{
  "hidden_size": 192,
  "num_attention_heads": 2,
  "head_dim": 96,
  "intermediate_size": 512,
  "vocab_size": 8192,
  "norm": "rmsnorm",
  "norm_eps": 1e-05,
  "rope_fraction": 1.0,
  "qk_norm": true,
  "tie_word_embeddings": false,
  "init_std_o": 0.006,
  "lr_mult_o": 4.0,
  "warmup_steps": 22,
  "decay_shape": "linear",
  "final_lr_fraction": 0.0
}
Each number is 128 + 32 x the weight over its row's rms, rounded and kept within 0 to 255. Layers, rows and columns count from 0. Numbers have three digits each. The size before them is the row's rms in percent of the matrix's.

# layer 12 attention query, 192x192, rms 0.0705, rows 0-72, columns 96-191
023:106142134115154145174156237167122096056164095135083133104179146069121222091129107153147112138096156162141136152158148089060130145141128064105182107105124144099100130172114141144109094137097162164134127103158089097125088125099110090079164130147052087128102122129101105118141119160141109151
020:119128184112148134045120109216127186078090123106150077136191101132133188129128084071126161110155124148140189169144189102114134108074136109107085152141133090188109140065119058113130152139114114087098172159133106106096120136105172150153088120128031130120168128090141109106112168108134128185
022:130117089091113174141110016149062112139079116131164085151104154113162129153137096142146165200135174081120134102112155124096055128082104132105123121090088107103139115138115151129127131183128140180166121068146174136057098128070088167166052139163217113160146136098068138157103130132187136138
025:185160137161140152142096204154137143138105148125131152078146156108118113087098125126127111150099067142137130157140096098186149067149138109129126100111150107110145171074081130115173149139124132066124113161146129085145117095152128159108084168129076164061161145103135150106138073090142101168
029:074129143161136158152123088129184147111185130139128114118117111167099114122113167135096112058138102068125169148190083165104152135159113126102113141101131158184166124141134153112132197126174143139112147099174141113098148116094091151100096135089141149142158137159099144163137103100068083106
025:068136148137163105140115169111098153123145190158120113172137113157151102090124156139152152099147146155117109123130092126115183098113157096208165132119113188196118123167156170134150084124068143147168158143158139064162158114144114112131096159139150146121143167149118150083136096089079079093
036:143133115093170139066141149149105124117154124071140135120111125132114118124170151157127050178123195127112118151082115105115112068169085083151153201153150079064144212099115164113146090150085124069140171158088123078196109141123100140157151135153139129098109185091115163100157171170162127132
027:108135102117139143131103167146130118143177169060150131185126156101103103084108112156125116097094156135102116099103116101086115157126159090144051195100182074141148147045136187045146079078077093099171151113127089145169137114115118147154138143132150130125124154115118118096174122165133106170
035:084172134168165133134121173086110131151196165112100141121118133164107084128116120164092118077070154090130127125164165123138120052158167078116153131107156129083161141080156160100153136138133115125145158165121129103182186149141061101095120140104103160123115163138124152131170124155081072132
042:182154104123121080086175134172116077109072116128116119162094146120145131124149108159132084194131152170142160148089055090119124097137129125119140167168133110074108157123133109112183025160090153089131188110087149107114115119102088114135162090164147167125132158104115143123085117139155111160
035:102154114153161146078131162095133096097180179052142133080112114174096097139096120207144141074043158107114127121149137112144196057164125097164139158101170144159128153124125187130133140151102079104096190147165101119178148137154113103152116100082118152111101187118141143112170148168137128169
042:083096129175133159113061122054127161130191187123090129111119092149126097125154144141145166031102114104099122114176140168167153112183126100154117131125114120154124149160116093110112158101158089160106125132180140126130139133137131148145101124067102151107104155135163113170136107098122093138
038:073091131145142165133089102154167150102149151150085141109152128187136098144108154082142203114143148103140127130177193198073074128137105149087090143102136127172132112126100137150101164099160109157133084088185137128105095155137096142110071152084101048166135118175121126164108136110051129154
034:195120121154113096117124099126104132167131141139120119220096136055114092115117102104160150123220111096114176156123158028107129139176199107122161148120075117112122106107157126177171127151152146169146130104141123192105133090169053109160154150158160133103133143140121118135073119132118100134
048:161146090101122087127134108108112061104107084122138140143077142098101119120123144121141091218116151192123145091084111068124133098116126096167160160177119131079099146149134100132158095173103151097140179101073111093137097115104108146139146128187147190119143101072110155119103081139202165130
037:133122156147115147127083160122181114132166169144163111098059089102138089148164162127141097059103152129118120122095124085112207076200147077170159159107127111142158121122207135119172168113146138146112161111130114052130122107132127125103152106177209174121150119119132107116183091143172097135
044:119146156106131128157165117143123185143113165126108098122133105167090170098090096117130188125175105076137161155168115163068115166111102202064067066117122153157161100090141141144092138118136114141096047134187188206107142074125147137118139133049111052156115110156151129143124151090099106139
052:127088102114177111134147079152134141130060107157109127102156161127109122157128122062102188141191138073121160108130155186118093146118137203117129116102158223186130094116094149097105103094152111144115093154138170098105132113117176113112089160111131082146148122140118128162130180091114186120
049:139064113103151103153145136172169168119087118158114126085139130129102137169132123127118163105199133074128140134172143176053118153120115187122108085099154176164161119109091146107103112074195147155110069112171182131134115155160139096112085120103122046134111170157109109148148154080070117141
051:118092144112155145125143156151131207095117146164094133090131112196133136116115107145112172103178146110126138142181173188092148129109087153058141107109139136181149146125096144110087137135149138123107062125156181123098124095121109116075072121068090067186080159138070125138127162079095129105
049:099149125175119152142021168085110156125179180123142102167099098154152082115133144147108119076088056131134118130153149120124179139153187088102158067107137078183162121135147109114163155096114145151095153112167129162142146130122124113186117110072110160146105126153178137119151108133067057157
055:150161147180132086138100184047118114116165145135115169178101134110189093116102150146118079124079137180071143138115107056157183167179136070117154128127092063119084134107124123120180128181124144133139148136071099125165168142185109135127168098133075184097103079076146099143100116155145073154
058:112196156135069154121095110121116124162148143111147134113131118102164115085103123154161100119091100150121100131076120048153151108151119115157135153133112042059132135110164084137145142145081113134174179142080058164140112133156095142126175120159101179126163063066177147141109113149184076162
039:077126146129187155141149136115098085085154115168120150120137119112132099154161165133119116101166176146128055149125157135141152148062089125095150122160132105119113088156092098111112153118103129120150149140126070104150096156141161131104129101143162106138153175134147116146091133131177171102
044:115121149122161099186185173140033149138090116115097194065082165087161093138145129159132103148143178177115144157128148131108104158091106146102113083201132089155111132113155174112095076158098124135159095113114115142090171111163206179088168111135095079182058136105121123138091116145137140155
045:152118118139136166122128139104129168111163112126086120157122084132078143147118137154084148104118123140169152086155127196121142148063102203109114074116172121167150163133157130060111132085128154115134118109157139175143116077056149178106134123080158103177113147167105135142117170119107161118
080:093147120158097127120069086107145100146146158099160132130125100109137132115103126141134112099101114147154137138092153035154174159153131112168106114177103076132130119114134082149183150135108135161149142132105053175169119187112115144151187127168144203124162060095147157120080081121145095147
094:174193149113132100123139141147136121145118105144140092073135142121146151123114121110143127201085109181108146152120115096144085115090153118148112153121101150054064120138103162097147068112144131105137186120096139122135081128138099127169118173137133126076190126073136150131151154159161120139
064:098158111156189122099125114104139163086139143138161197149114171179156120119130070099124138108082124125144117120190083138096181107111184133129104122124080160186149171129143154138147174146108097103100123155146155113122115099160073100125138160142143166178102121165158060172125164115084109117
078:155122120189095158203104175118148147101151163172112171145108118118153119127102160123127187067125082045118090090118149103116181149124165171085144090156138162147161075103114127108139146120162116140135026118134156178097173168094139117136144156101157151106100142131164131103164106127118117073
077:120149144157153146159177132209144150126128107146122109128136127151122169127104131086143183142169142072101106077158083182097064126057090167125097103098095146068162148122111177081144122170138110140163081147134172123083117103149164175092132126075115087164130181111079122139198114120102118168
109:182160126096110069116132122144109086132130115109150135105123152135170129143116166103151099180113103208113151157092113085125124106145136088160113111157111087079107113166134109127129064093159167093141158131061117144155086183140091158157152140201112104055129113051146165131117149107172129143
080:130166130188156147093135118116112128124177173136134114178141171147126148132119056102117139103103163059151176115132084199145120130095147133111123176152124138235174126149130141098101172163107133115121115137142166095122152103112135129118101136129171085171145110200132078166096101133043129163
115:064095155172104192128113106141106151127153171128106181155152082094144134078167156156129094082135127055098115125128088073154177163144144082141098093129103097166174138108200100137172181158133138138135092142168099147126107150129121164132123101172111159166120124156136127121083138086104117121
137:125182126130169075137163149150100156141111128181140140099120134165163155157138165117069062162085144099129101175172104112138119106123164125140132064114119067095118140109131188128071117175075154124176164082146126123140081139151132150119141133166130085114168166105139162145101168142097164205
144:143111146080111120166168154106116150112135095114115051118075148145133156128138152077188156163127153189071115104101152099151109109134083097148149139102130147086103104099090134112191076097126081088130165153064121133133146122171106110141069127072065067078125151060070114120199107138125136148
156:141146120094174126120111153155067123123142162112126102117072153061145141095165112110096124184118145147133132136164149152215180147074142143179126200065090117125152118111149180111138089118123116187144166119104118118105077083106155147176103101086151130102168121152121120142101171183143193160
164:096139174099172152139154142174140147209098075086195095084157125072108150123166119146087088132115154132117112161147103101138109130153107078153128059096144135130154127081139124155207086119125136114116109116117153059067114093094115164141146158074067084140117128120071140115128160141160104142
161:126096104112109143142123186156079100100138144124121181080134097133136116099084143149104101098099093181161094135171151132118144120139142149084118048146136168174117115113120149150177091163104121139120161094110107156093147143182163119160157100170121154093199123151131164118207177106146103108
160:112114075096110148175101116149141156109116190123123106101109144177151122082040095121119183054149181164115087154173099152084145175202148127114101176171130115106120152093130169088087155126161125132127117096107095172175138070103137095103057120034102119166145103158125104211115131107138143136
171:123134093168176152138061179166117110148117212124212159103160083127076121144114169083196089189170120090140124045173127119113106140095120163151150165134091156074075137200188132094143132116057092152164126112117082107212085141186173080089141145158116136124139122115152155136158113146133120110
168:171173073094141108151098115129159117164165143129162083152119139095177146120166131105129135099112123096160084049125140060137190087087131125095133083118117183107095092144128118117098143159058137187110083152135162157125162131099098133155109108112119107118155094152141143149096139155111143107
176:181111135155121117134100124235117078136149110085140169120179097147141137145148137100154171161080124143124094125159121170090127089099164110159122105086089080126109104117121113116101131098110121160149139110120112106145064138059108130111168124101144094128139101101211188105081115061116125165
164:107142140109157105119145112145164148135139133121104076166130141107106164167076167143093124116166159158163145130068103096127098121132087182086140114053193146079067133126094148154072126119161178121137155134121129182161143112115088118133148157144077135081099169078166160101107168111155147133
179:097167130145143163113116145096162136088134124140130124118077152128059132169124178159125143150140117139107128100161129072151114101113140120155061166108118076095117142151080128136102136167147095139166134149135096138133080119106112126134091171067128088159107166183164126092086141114150103116
175:187121145121163211124169145129083146180111075075102089164124142146067125099084125149178059152137145150154131075171141165155175157128140147127144093108093185137116136156141130084117101195147094118095101191175175147124089096124136181130123113094148153097133161137136187129066155127100152121
181:149127116149109155142099092060151134167095138090075170120061152135160177163103176152158149156149137170181182037087157135155165098085145186107118086105123130127117063148109128148090130071155094121159108136112138147097087111126104126153123118104096133101035124163101076109108146163104117138
170:139123118116107051148151223103131164103123122091104103145102096109174170073156145130143146131127112115143120102093084106119163141176073116086111120161124101183100085094138101147106107149136134162093168116115144136113045100136168166046161176142144206156129118125152096113087118124085163165
022:123139157123160134088136155102042069139153127121148100093151132076151125133228139132132088105136182115132151127118173127146201129163071140162110125148097206155127065110151150109125134101107119133124133150128160141164235164064160153129130131154127130080091153130142153168154160122107171131
023:149130175167100101090149108149111109125130157088136168209092137093114121107107103119166102185115129133137146185073124071148099114129112068200146122110169119113095099176115156092146122145141122140139182108168135110150135119096091101107127155084099075151121134164048160064131146150130171123
030:146169110101110080114189167173145099122160145078107091170100153086140096099104147136159102181086159137128181131086083110176121080106115089124118178144118137083121144114178160119146079133148137113148143140079064055143097075135136113099141156214130141110212142123147170134107095137157117115
025:092165115140100140122075101112127134110139160128070114125137157111106116175146101128053165059107119119055168074156106189133138118128120146129165097118156114154128117144165132124118158080135114109150114155105124115075105115154111112087119072049150148118113111139143122145145118074104081144
033:112143155122113121142089091083134174145118093203078092144140134117132196111124135121122146066099090070149145135142149177110138148132153129146053092121135180189157113151121080156132184119155121195122114138159092159167134098119154148098115116084121100179127114149142152155119131126082096125
040:097117160145127136138072109072153147132187148137083125106173096124134127142143099094129150094142071117095154132191136162123118144127176143116120087088119107215107101140085079115118203061151124196078125136159112182074114088112132165151100076094096104104104119149135106127109092099084113112
032:062154150129124141124091119068128143145188110110129116161171129180144150124100161068084163023130141129079106164181135176127174147124119165108117102090129116174149111122173145152151160079134127129129137139146117145132128133148156119139116124046140158131115083177101097124156155095088064088
036:079133114147135240159116114123191118133165156134129147120158107164127117116162167086104166036083130071116113130173187207124117128136110182106113093102102142200131104146115158141117184105119119149105099150172130173085128108115139125101099113087068104128121146161137070123134122094112094119
041:108106134149090150135094128090138174158157110134144114102141138151101086152131140096091163058082082122135101145201163198111130138112151164088096092101107127224119129154112103151141178079156121154079084128167137166097156120123153130114109116059125113110119111162161103126121140082075135082
034:094155139164148164114110146076101169129158168086116133127153102204128108117150112202125107033076135084101089131124121105125136100178159117126126146106136112130126117134103124093152127152119113107127117137115132068183175153157100068183146112084148168116102190141182127144178142146125053133
042:142171169130125161133114160121147165157185127146134151095121080150108147165084114107085158091156095090150139116169158196150131162097138152069116077117109165207110141106124147123078166034134134145107119139188124147085140129151145137153059107059092103150144117172146128101155160090063130112
047:100113139143116165180081105088139185155143140153112145112144098165128135168120105131089163092168082103138166094197128212106122129111144179088095076129104142161132144134133123128119195108145129178139070126189144193106126120142170125103123152055068080093136122171150101128158152118088125128
035:148107114118115106155100079120137159161109132144139123102159139150104165091085116118163123200165109133140191156153140171115086157140147154104075114129076097085059118146128096135121156125144116218156118076178118167117117074136157129113164191124061131148123120124139116123063149070131174110
043:092152124112130185140153087104189095125163151115139171103112109090147117158109170115142140102109189128134111158102161109146154102149088106137171222183097094079129166136169158155163184153099096122130127131076042089137128149093105116176093094181152141109160194143114125164115044164161140134
037:115128162162131162132086140097119126133200119090128137134098093129132090092128188131140075089103087136123078151099112118140141103188120086186096178102148071104138187134141105062177093083113118111103178148137136138157123130128094161170188115153131224146050142134157155105144089177131092139
050:145147141163116175171069139139140202105167173165081140083179102156158202164099133129107156088121112094102094087196137157130128125135121147127111103082103168151126116107123150118112168089173167158142106103141157171111106116140175113091080135042065090118081105163161126123155159147106129111
034:110134200158114168141175098144159101188149106141139139128096191063126131123111161134154105213206128120158113143122134088138116145072120119151104138158084127141146112140102183156162096202171124182165081081121126126099139159104178093151170153190106073114162140110133105137093173093184156158
037:138091099067106088088141086069084105099134132127151141175103138068153187116119120103142124162166145149135129083055166093164160153135137112137167148128112099121099106147102068148172081164128127085137139128101109150089082144124093120135214184190115111165094117106121110110035106125174139093
040:146098124080102087144122111115107124167066128153113116108151143116170151144128129090147149153186084091144201074101193102104098181078171189115091081169097185139123050135082104151114096172129144220127108124121153131107098152091178127090133105155126078109136065094103146148079098073099124161
040:126113123076150093145168141196127112146066075160076098116146129133114153106143124145092136122180109139137128135079126142149141116085108185045066135090159179151125107144174093152064118110154163150158159124116122167134113125109170142103130101122129054101148143105114133077118162102145167156
048:113115145112154127165170110134116170149105115128117134090138137109121100125112121084110163093152106098172143147142145193087115127118145180081099145113142156144167156115130191129100104195193158158114048090128185141107128085140187102099084138092115064101152138198091107139120152124124175158
041:134113146122130144134156129138140097069134164108143122071128132072117114104151102131171132097129174089103076116095089132099140091138094124127135229117101123087140168132183198144123102122169108112125152101113097051148114125178118123118122125173158189080141143157111140111176118162164109086
044:106134150136120231111116132131129109117139092135133160103080106142082081123131155154087110069085136105169098169136111159161169119107112116118113137093119072113191158122175115112147198093058125040109133155123086106170129099143090136169112083147129191176098159177140129121181136174167147141
058:131152113144079061092094113094089071141110158151142120115151104089107135113108141148145106155111139196118106142108089058134134115182162063177102118158154139131115108167128104114149119103130153125146197137099095143173120140127090158161149121200115181103157126096147154108107116156180150087
069:153107150069125112093115084094139070159101109098158123142099123091122129145146126146134061146128137149137172148084096088113157099149122108159152182144102081041083146138141118139150084174112146097157191109084104079163119134117074119152191143174157166117168087066118151120108115138205146136
# layer 12 attention key, 192x192, rms 0.0746, rows 0-71, columns 96-191
025:175092140137081170153095054135095132134081193099132110148110133125160137174144142112168201125121125161143166136058130126199151140097158138145169145143109213159147158133136114093148090133116144181126157145140220074146167203171113135107057132126167076115160129144113124143084105114116095076
022:156175123124089084163154190101093144176160121108058146182144147115092178129144139133108095097127134208152167142132151067129124139126098138162135153117121155126103087173155179081202171152165111139173109086127158150163067075144133104086151139139090116132106123193120143109164117135161142095
024:152113139090179095162182113103151099172129123139107124138172092122130140140124108093140074138141125129156112170117136168119105128160144095119070123153109085181122076108154129165127126131120071110130198108091104081214202158147121158119107180150129215103101157103148064137132159123141149121
037:130104106116180114117156138167141161155186162124142154164120104140111138185135136125141156120123099079102112153136152096102092150111164158142167131116126111191195127154126116146083149172133102137113108130172051130166135084140155198187138123104127051074137133200166102177131137141160152113
029:176160090101135112120120122071121135126155134195087126107113134148107138150153089122156119161078165123115112130116206090166129137068117165111129163172223111102156173116174149131120121201134103128112084179122136125181094182145168101144162092160062087162140149122174167127087149098167102157
030:112122092108179138167117135084139077110179126180125127061122115104135128110117173168084106132106124098131117083117140055112108128126099110066109096097197126121093124150141121089061164117139125102115069095133150135110172143126134080141153110198101124227133126093093141089109103170152092179
026:173127117096057121141136169075114113108133184159128087121103131100179111130154188094156152061120117116161146160104095078142161104124128163068100132148125173096110089135175139103154115148131156137153069130155150074050117188091161124102162102145133085182108097105111130168092089139116075144
024:196213110091115107129128167084114163114150205195139111061118109120135162150160148098155131081112119155134114065115133094126153155127077147095135123131149153153132168164149145157127125162105115140160089106137153149054087111095138017078209105112142125154121138093103168119090126130131124135
030:159114119115117119101122176111120083157141176153098139092120070133142139140132101132148081154169148142181108062141135117134134219112126175126117154196186084110161149120118139161106092195127069123178119177081136140100093147116149061070158104133083175125154133067097134101057085123159148155
026:116168208121125120144099092168082136152165110135192069082129101162086053106105162098115088107108099189102129092131105108140144124088104124136128071120123179100137101134167118068125151117078171099143083138187147120131086142135153133095137144133147084083186162127146157107165146142109119193
029:157134064111134121176157162126147121134142154170095167149116131133170169143116137113134071105144125093168084104079124167145131168156102112124112146196129080138132122107122128137123081152114116121143085129086124117091115127098132116109217098165041171143145061043065167124063076116168086141
029:116081059096177137135171166108142119139123138122089165134149131128146163146138097145155122173085197118176146095140176156144100206130165143133149166170157098094116124115128153186111058145095076112135120184075093124102157149122126094137178123161068166108146115114103106127096138160119157120
029:141115088101159121109156090105199115105105118065153160204186177131135198182193075154121128152189087074143143144144180177143150131133157070159119161164124197110138173133124147159094146145129153129062165134112135139167155095162159142142135102156139192121109090122111093188114089144142143065
034:098108177128161122151121115202146105056132055148081113064135115183128118155140039114074157177072181178168109081111163136109149130071131119128087120093149153139175131114144136141096115098122123084168177177203155137172115157182182184095113114126129069114188184138167125160142130123139097088
032:152191161131129160100088120115068111110086119142130106053097126133123102085118186114123122123133143118134148096129131104141126155138121163086090092119150145073085154130113167051094059133050124154107081140122175137108118158120127044100134140117132107149148180100085182071113136148101099194
030:128111113126152147137152110080131145092102153121120126146042059152125155113107117120126144166133156106169155073144176118161149200110144152150089179192147101089107103107073102171135133108067080103166118150066135110112141121089097109071158115103065179129105099092098134059097158153099160091
040:049074111081164154110088105175163149077165124118108184181129131136129085144167147110144114119131098143121128126127137106134171101153178113194159143104150156160199096133141110121095169067181088120096151142200095141163144091149157151207108117165167101076146114196135147168096139143157148094
035:108092146120094140108060123189112168068181148104088134144086162110147119074138175228103112127157133147128116163140106147090149066136128096104127137165070119143185131128127141123138215114141161120101089116249120113132143098145103169179125112124158155183116148094139111167121120172069031142
043:101100108166135144152111141157138147080195165142131135171108170113135131131154097155139152127138095143122131124124110109170125078116137106161150166071134113184161145134159136085116169116150102151156104169198115144134093145128111118199101093122180071151105119136164109189133163231131090101
039:118068077153086117145124085118142133125139148098143120149155141108076114143113121147132146104113075143170122117119079175119164092166166107157180114108101117187166126159109142115152187122146128168101129095148100151111121150088142098141136102124160148114111056179169128172146120120082178084
040:123099158108150154138134104129174127136107114145110160133129105188168146150143096105152154143132165121133095132148189068164122106142128115173115216144151189112115118116164099167141125083155107107151189145096135117137114121132134154117101162159158122133136125152139119123111140114179126087
048:149172185156135173159126102126138105171043082114144113108145143144144153139104105110114171205111101142141098127136144174134067162124148095080090102145149170134121177114139099125107113124090146129124154177082131137170133109103152132103132160116082149086158135132146109100131133088132141108
041:141163137075149097147167130067134078176099167115103138134213120129137146159115115049094138159147138113152157129127141153075127173148144140103098088141101128098078099134091135147122121158142160133115129088072123135141162116102160141099154141120071147072096138156076115093116093085159119099
041:169128126115169134158114148164133160142128142127096108088070133108142111130111172141108086114108144081139171110157175160122068107094133163130168140140143088131120170185158184115059089145114124162103056068169199111119098102131096089150120137090130111125135148100099134141110072158130090178
044:125122153171133150142088151108082102074096109132127098075016143112146099060107151145111133121170135111129098115114115092116175120124112148112128091159119138138111169131069122123161100067087160146140104166149064163097120172106121097060131101165082146184137148102105138130127100118069117190
043:098095142080178167137121126193157146105167177153135125136165142138091100180143133105141153087119078113149143121157148080142116094116122146119133177094166134146222089192166152115105111102129131118120124124163140088116153121141140130197119123100165104097145084118133162083125119138109153086
051:132153164132186171131153128138111068147021169158136160071139124095093135127098049085078136176148146154123147118128141130140079141100182133144110165120169143114112149132123137130132089094135180095151155161104115136125149107100112119116179165125062172144116096126116136074111118100143131108
057:151141133095140073102120028122119122073088103141136093117103112118148159121148145108138173185094097182180086134072137144114150101092145074152087101119070175117077124092097107132118108117077128152121177148073120167135072140119186138115128115158157102106105202149112125174110121168109203107
061:145073107140164148099120119057136096079156107133155158149092199113195135113158063116156133192147142113146127115102136137155089085113142086168120114142080171146110192124091136113137185127127108180085156201147151141130089121107118120064117121163118152194083108167181117205145142131120140140
057:092125138158198113156145129151143106080091131134149155128112102172106163170127168079139179124154131145133197056104104135144075139127126163106202122120176179150110142147066098086084152137132109107101084129137173097142192182135112107135078106100191146079134130135152106123114145147111119074
061:177179125117122085104089084136130143121132151039143084156118132099117103057175137101118148097155142069140084108109096143129152103176105141155114141132123156158129098108109164128201088124064188115111127111118097131127110134058120109112105076101176079098129112159137068118119073137069117117
074:141144106132194135074142109121104109102068160093147093125127158063094122112168111049102186137161137118135177086086063125128135175151168114165136093106172157133125128142068152107205101107124188087118146179167119105122146123100118103139157116152138144159106135146145111095069091116106176138
102:097140130125149093108152056134125084078056140102129170144166157096121140088107152148104177140142111157132115143104085058168147147144154118151065112111059161104141125118128151099096097101148155067177130127121148127152162133128115093142111153083170146103113182113155123087110132130151135098
111:121192128171111098114160141113079109193136123141108117116121121141114143125159164117137131170129191082125103107139111073120185144159104094117113138104118107120114133063141151160131120171150176098153127101056117159134070174093128144107104159101092127152151138105081136116154149092158086164
112:081141100150105144161136202124133141149184114193130165116094151130133162126130131140182032087120146135113134113155120071175171164110101117132124150100134093130180158091177161107107116210105112141198096114136149113098054147149148134153133161145120166133156109125103137150150153136165098177
141:111174132095135134154138116149084126181143132138089132122129080139103101143156193156096148133150212120108120104129099050134172153147096102122122170113124111157111088102139156162146112107178123054173162056100143126146151166125117105120120195107197108193153142075079150109112130089179060152
160:127134103074187176118116110055104136083107146171136142085091142058107108114139056128119094173079167177136141143118114114174141129070131098169101108106086113171118144151142183105183107093085136159128170161140147125093071077102120077105147164140128086218111114152139152148113117126127169147
175:123146173115155156135178118155127148103129132099136129044142142116158105090138073115115141073136102140169166144147100146093094101154109096080139091080069101116122139119213125132180124091129187104167064186113101132107122086081098102162149096148105131097078116068137202144131087077137129133
189:127143149158146109147136146143081146063169127149108188069126107105148141119071107142124093135151151187132119108130101145099094173151098174084178114136144091127114121152100161158188162140142127080132126107185068133127173131174127092117169108144151097167126152145088106136136141114139119144
178:133177093159180169167114154158139120103125179093139116116142118152117118093055129170106132138153128103120065161093110132105124170157127110164179131109071085194109172152121183170093111133166110175101158090114149132107207141069120087166120148073096135117134187107184129166134122165117159154
200:143146117143121134124090170131132137127161124173149133116120026153097159153083162100137097150132118124137170127185146103099083122139104136096172119113093137095104152136166124119136135131100049203124171193157076109149089208079108093156101099173173111078090107158146157150149169171113195130
202:170171086098129056128153101133137131147149112124140156117089093109144128127139141161129116101136128134169145047165157079104145142131188122159149093098145161081132072179090150133102125098088196139156113155168159127158143150128105069143162155150134103090088143178096206169087138150148123143
203:120101146150149105153110118240136097149146116148159132106073085135081160099127107119143156076044208108121157107142138162137202118128200153112112070154166085118084056108150099096105153142104119126174179096131158177115092124111104153125143108094133135120141165129165197133109109140164123124
192:134147125146093127158120125127161149106123124077104136159130128129090161100065098174108087065130127099107095142090167134136173117103027157086092182111109171154127194140117104204099073107143153128160168139103149140143147119100124116184099159128069167097149190129152151090112150105136103112
201:153146147122171135165104125111184133084130099134142171117092145167120156090146139152117140164122111165176094142163123112128201106147081086113034140083115136150109140107103154142138129119186067145189157211102085159145081121105164116095104124154119074094128107148156118077101130134167143121
211:156147162103089210164138177142081170148113081086142136144094114124083099123054153131210125109126156159167102163170126165120145074163152116150136077092114149146124106091111112114145153153111172135090091121112120088198122088121136141153137175112101125114125113147151124182135117127100122154
213:161137178117109124138083107089162117136104143104107127104135108116189176174101159110061138109138110129089156106153151163083156115135132169114131057105138134111099127145108100155164163029136122090153115138064073140127123093146074084138123150119085133099017145132096108089148149102095138138
208:115098126148132131125162153108129098128101139139135138159145122116165142136134124115140115148139077066154131136150114100112171122155137105174101126150092146165072103105155135209156075109122114148079137110115195158035061152070164142022190149086126180140108081090072099140133107108114142170
025:164128120180115100152169116105140150111146182145153132113150154169106150165101070138097139179183060120128066130112137155075104164092082127148093159154163126211162219100124138179102168117173143166162155149100134141149142125144130145172127104087129152134142127138136077116136139154138089170
029:170072111100145151140135131113118138122159181065147121157144080161135199144142184137092097087191092104096153083167117171131131122176136179126148123184144057097115128101088133150130163152103108137132045128101076125118146120131118142172120068111196148060110137120148118127094084160155129136
028:093106130187070140125093140124079134114144166091129121090126122101176183127131110096164116063177105134160158134114072136094113123196160158185124120124098127152091088129119115136171219095145145152115126081103161146112157179104113143116086150059148127145108149116115076117144125158083130095
026:134124113120166139159157145150154100146160099184172105092099117214041113191113121104125063146133084118119055093172180108165141150071146089126108155168142144104181166110123110147054139133069114131097137182130070160130112135126178182159180102168090131085212150158165135152105142129141165123
024:148140106121186136181114092130078099159096096137112168067144124171099100116098109160078140151154177206105116070117124133177138126123162164144149148148201124159104125104132127206127151124107035126139167146123133121136122154160136092088154165151082145131130187120102123108138121107134167106
028:157199087096160132115135140161139147148108125114098174138115116130109154155143093181115104149132136129143115125139163127169150153121137156092096144150192136123140150129112159165105078153083080148118116143089143139151132154176107060107147137188111157165156152096120133124114152144149148126
029:125108104109139181107129193093139119130157160186109156066127102143118085133132124144140088149093126122126096070159161133099128186111154162086105126157176147086119185107146120151061123189134115121159091200117134094136096118142147080149157122169106149101172137109077135094122134168143125140
030:154130113072164171113114126096129167166127076146159160136139105127103152158129095138116091166108135123091095077151184167180172188133125131130098151161126121091148120083145042143089131140102125097110124165085113132136114084175164100168165120211072119065139068082170156125127086098161154091
028:101119133133222123127110145139132130155107146090106203171122178131181106142148049125172104098164160093129147128089182148171133108154120093154160175141118069155102098092094120177097110165092057144125182163064126155126126122108128100151131173163115164106129138168117107141074109145174153147
031:159133108103112163132122175058169104135092105185102113083111152171116113128127122168120106171126171134155111080122154131090156158104083140123092153142181137094140176135148117133141081133100101160170119168091123107105115126112129123069159123149046141137161118072071140075080138164102132175
028:116063116142121119109111097099137106170083099112148109212135170097142123116200122139210109131100161113099150171128111138164145136131206064142118150097191134112101172077105109146145125177156121144150216132080117122091151116136106116108124140151163170170099111135087110146109087109124191107
030:094072087141150110124140060178153138093103125069150165185114205119109096129148109139154153141092154131111127195096133179151146109150187085127152163115175145180173100116088082151157148112187178124115176145136080109129182083143109175209088094153178151159120082146136076156110096095088158129
032:086116120160094102091125118159109151098136121123166128145121151143111131129157131128141144081096154128065132097072136167154137120141124123120172111041113149127145136112125133034086191134134141113099099163227174115113148122131119060148121084161181074182112111143136149194138084140100088159
036:171118120090141102146154141072133125178107120159109151125098128142168172112098067106157120105104155083173163098126145181135102129106114178145075085151104113096078136103139105116104151177122171117188132105069181120130092118146116139102120138063077175147114103028109114131157117086149071118
027:099105116175165175126150154120139144154153177147150154134123129128110146184118126133171119122146107064120122112161165118150158176124152158191137171164187097129112074121119126200128092152129069125122080193062125103123158174126123089127144128133101135072149124142092133050128108139165168073
037:084078074125123113111137104168180166137156125096144117207166164131148084149186079158186169108159120088123121161130113177158103130193165121142158168113110121142200074136125101162133184118225098101092122136160088139144178111126119169234147094151168166132133110159146096174117095162130121138
033:149105067026142105141127135122141149145159131127171151144125068209105130143103108119113115110152118117130092099119121175090093166152076163117076074076065080112104103116077078087103152125056137107128086145165090152137147098176138152138157129123127121088108165107187124128155083128182082102
034:135174183047138130108123148198131168150113119115145125113169122155060059120170109114146141144091126128098134116113122170108091183084118156135101057115113159087116125131086136095107137140038135116118139131117113110112125122108169123157120154109146136053181189181135191113128096097102146174
034:112130125121135163154104151169115198068121112146136122064102149161129115045136114145103141146160200138095111080122110166095145142163125122136152134132132132149160144140111121074135162058168098127148092124144074138117132060123072101197168123143164100153136182116186165143111107138116112163
035:085123123093153153124129189159109183073180131133128169107091130165171124116118147149145098097136135108155167148112146132066110101090101122111191157101130070161202159144096142102057124125106112167088047157190131134130137091161096123194092095148145011142144154110119103153134115143132108151
028:088120094137138137114031142157166125047188097100111114165097147126157108154118107150153133072149084132116088062120112106171124103182140182151118070096105135149141085145146127061148185098086104096150096199215114149122089131074153116119159111129138199146114059092155148214139090185093103121
040:131146106178103140092091144061102143154134098137137113174081115093151133145137158166190100111090132137060136092143101128182152146156141079144144109176174120106059140068133105111131160208117136179109079135098123143134119123096110088122172108201111154198145080102080131175096106126136113156
039:151161155191163128171140130113142125180119148102160100147176128167139171143088105160137106082171092090103125168152109143132068087138087162123118151148104118115113138126164128173153198188144164176152168104111145150142134158131113156073085148077067170085098087135140050151205139116161133116
042:093162169168184128085148186164160120145132104142130175167109094112133201143135213154131126180077148111118166137142155094158120140098142140154129104137119125109133158107151092093018106161092114101144129126100175078160142143178140101142092163102177110081138154147141116102117198175140157146